python train.py --n_kv_head=4 --vocab_size=8192 --bias="all" --init_std_up=0.0575 --optimizer="soap_variant" --beta2=0.95 --weight_decay=0.054 --lr_head=0.00398 --grad_clip=2.0 --schedule="wsd" --train_tokens=141400000
Each number is 200 + 30 x the weight over its row's rms, rounded and kept within 0 to 999. Layers, rows and columns count from 0. The size before them is the row's rms in percent of the matrix's.

# layer 8 MLP up, 448x128, rms 0.171, rows 314-335, columns 64-127
098,185,199,223,167,235,253,245,164,162,154,238,213,166,146,176,217,204,229,192,215,185,183,213,247,252,232,208,231,178,285,251,194,242,177,164,240,198,243,154,127,169,195,211,227,139,209,172,216,204,185,205,206,132,187,198,201,132,242,225,205,191,197,173,188
104,207,172,168,192,229,221,213,199,203,213,162,239,221,200,248,194,225,238,194,162,146,160,198,174,201,151,170,261,175,196,241,213,113,177,211,211,190,204,228,209,189,165,177,201,173,200,256,132,194,178,180,190,210,201,274,198,187,171,195,252,247,190,193,189
106,165,145,189,185,174,200,252,185,147,188,190,177,223,253,216,209,256,245,200,161,216,239,211,165,238,265,161,217,190,162,176,194,230,182,186,167,192,234,217,201,131,213,226,220,243,252,219,214,200,148,157,188,220,217,198,209,152,191,161,227,228,236,217,234
099,250,180,169,203,259,236,147,207,193,123,270,187,147,160,188,207,138,185,199,233,169,223,200,175,179,195,213,169,202,214,156,213,209,194,175,176,162,200,214,227,201,161,239,217,182,219,185,194,195,183,237,183,205,233,232,211,259,169,169,212,199,208,272,228
103,222,176,210,238,213,144,174,152,172,270,202,213,210,215,227,171,235,222,226,195,172,247,169,173,214,171,224,163,217,198,225,254,235,239,254,238,195,176,219,166,230,148,170,240,136,193,173,209,212,211,155,205,124,196,251,250,251,198,201,227,212,181,164,185
101,169,204,127,205,250,194,170,191,175,188,244,191,201,219,182,220,219,256,194,223,162,183,237,186,223,260,262,212,188,260,186,244,194,194,199,128,167,203,183,169,189,202,219,131,178,223,228,197,161,222,224,216,195,213,188,197,152,207,209,175,179,247,147,232
098,196,186,212,259,224,162,206,175,179,191,239,206,192,226,156,163,260,211,184,233,176,161,233,225,208,230,190,184,167,196,177,168,244,238,177,131,219,200,223,229,212,205,146,253,228,217,194,168,216,160,162,202,214,213,188,155,169,159,215,245,214,166,206,152
108,226,230,191,121,240,234,141,223,173,187,201,212,241,169,175,205,156,158,176,179,197,215,210,187,254,254,179,202,187,150,191,216,180,192,210,246,142,193,201,190,197,210,173,233,128,230,213,209,222,128,196,279,172,201,174,213,171,212,205,188,222,198,187,217
094,197,225,241,204,210,213,201,218,183,193,191,221,201,190,217,254,193,196,230,210,157,193,180,214,198,245,248,224,185,201,228,264,214,233,134,208,187,189,193,239,257,173,200,229,191,135,207,204,171,227,159,177,141,149,211,171,173,185,205,159,242,230,191,167
103,186,237,197,163,229,176,212,263,183,220,273,178,176,239,165,180,265,205,183,202,153,202,222,211,212,230,237,202,125,172,124,170,209,178,204,225,241,206,192,225,212,225,183,241,213,177,179,202,150,172,217,218,179,222,163,197,214,175,207,228,195,189,185,184
096,228,202,179,152,216,250,191,231,252,153,222,172,235,199,205,163,275,197,229,249,196,183,155,264,221,259,200,196,242,206,189,236,202,222,167,235,207,186,177,225,238,177,156,178,172,230,168,165,213,144,211,199,228,214,233,172,222,212,169,221,159,199,189,187
086,216,230,127,229,185,217,198,176,169,235,193,195,224,174,203,206,210,174,245,169,167,224,216,199,172,198,157,176,192,232,191,203,185,204,216,227,201,205,172,221,238,220,222,154,245,186,203,161,161,217,194,165,188,190,245,169,216,159,184,203,172,203,182,265
086,169,213,183,199,164,266,162,221,212,134,204,233,188,134,182,139,213,169,188,124,214,219,180,198,214,184,226,142,216,201,206,210,180,225,241,185,166,233,142,214,214,192,179,221,193,198,252,215,179,227,164,214,189,232,187,182,217,205,233,227,286,196,182,169
107,254,148,192,191,164,189,149,160,216,159,232,218,181,211,183,219,198,293,228,240,160,173,150,229,250,281,269,176,184,238,188,191,193,189,217,217,178,159,207,178,156,206,168,222,171,204,230,248,201,187,235,206,211,219,161,203,196,220,193,162,232,186,224,211
099,196,158,222,136,191,217,253,178,229,177,244,232,178,210,158,227,240,232,228,160,208,183,183,209,135,209,148,255,188,209,157,234,190,218,219,198,221,203,205,204,175,177,176,179,225,237,221,181,131,222,175,237,163,148,186,158,205,174,168,150,251,178,233,153
091,207,219,205,186,220,178,258,229,161,198,211,226,214,229,145,250,230,230,256,222,177,232,195,186,216,207,164,224,148,260,205,184,254,169,188,269,205,217,198,248,121,203,160,257,177,225,177,181,212,192,201,186,221,214,183,223,151,215,154,178,184,184,190,201
100,165,214,221,204,217,205,172,212,180,191,230,187,174,148,176,189,243,243,196,213,227,183,243,230,215,166,183,233,228,167,208,160,252,246,245,210,153,211,182,214,199,149,208,246,204,250,205,207,169,153,166,260,254,203,240,213,172,171,218,152,189,155,194,158
097,146,240,181,202,266,169,186,203,180,149,206,189,226,246,190,260,154,206,234,218,189,215,149,218,199,282,243,216,249,233,189,236,158,203,259,212,163,201,221,229,192,187,197,204,204,175,243,135,223,218,220,221,195,202,265,177,221,171,219,170,214,236,178,138
099,208,184,206,249,238,215,204,192,194,227,305,192,197,206,207,256,161,178,189,238,163,243,206,199,256,152,193,193,184,161,194,228,190,211,168,185,216,205,206,226,139,160,196,201,251,212,261,208,199,205,203,141,227,216,175,182,233,196,206,211,224,176,230,182
100,194,150,190,182,172,221,206,207,244,182,211,177,191,175,169,176,208,205,199,222,152,216,221,207,181,188,208,207,174,241,200,231,234,155,217,174,237,183,208,239,205,181,262,206,182,212,180,197,158,195,209,199,240,181,202,137,188,203,240,198,173,191,196,217
088,170,224,200,187,172,218,239,189,173,185,181,205,96,169,211,265,174,188,230,179,201,212,206,168,179,210,219,142,194,133,200,235,207,177,201,181,162,156,189,211,109,159,276,196,185,185,181,247,182,217,165,209,255,205,182,153,181,176,219,201,211,241,227,216
096,171,165,170,201,182,201,237,205,178,175,229,209,252,161,236,193,296,241,231,235,201,166,181,223,164,202,156,229,215,190,223,213,211,212,204,154,167,228,220,181,182,235,199,243,192,219,195,259,203,245,213,136,134,173,233,214,220,177,207,202,208,138,188,177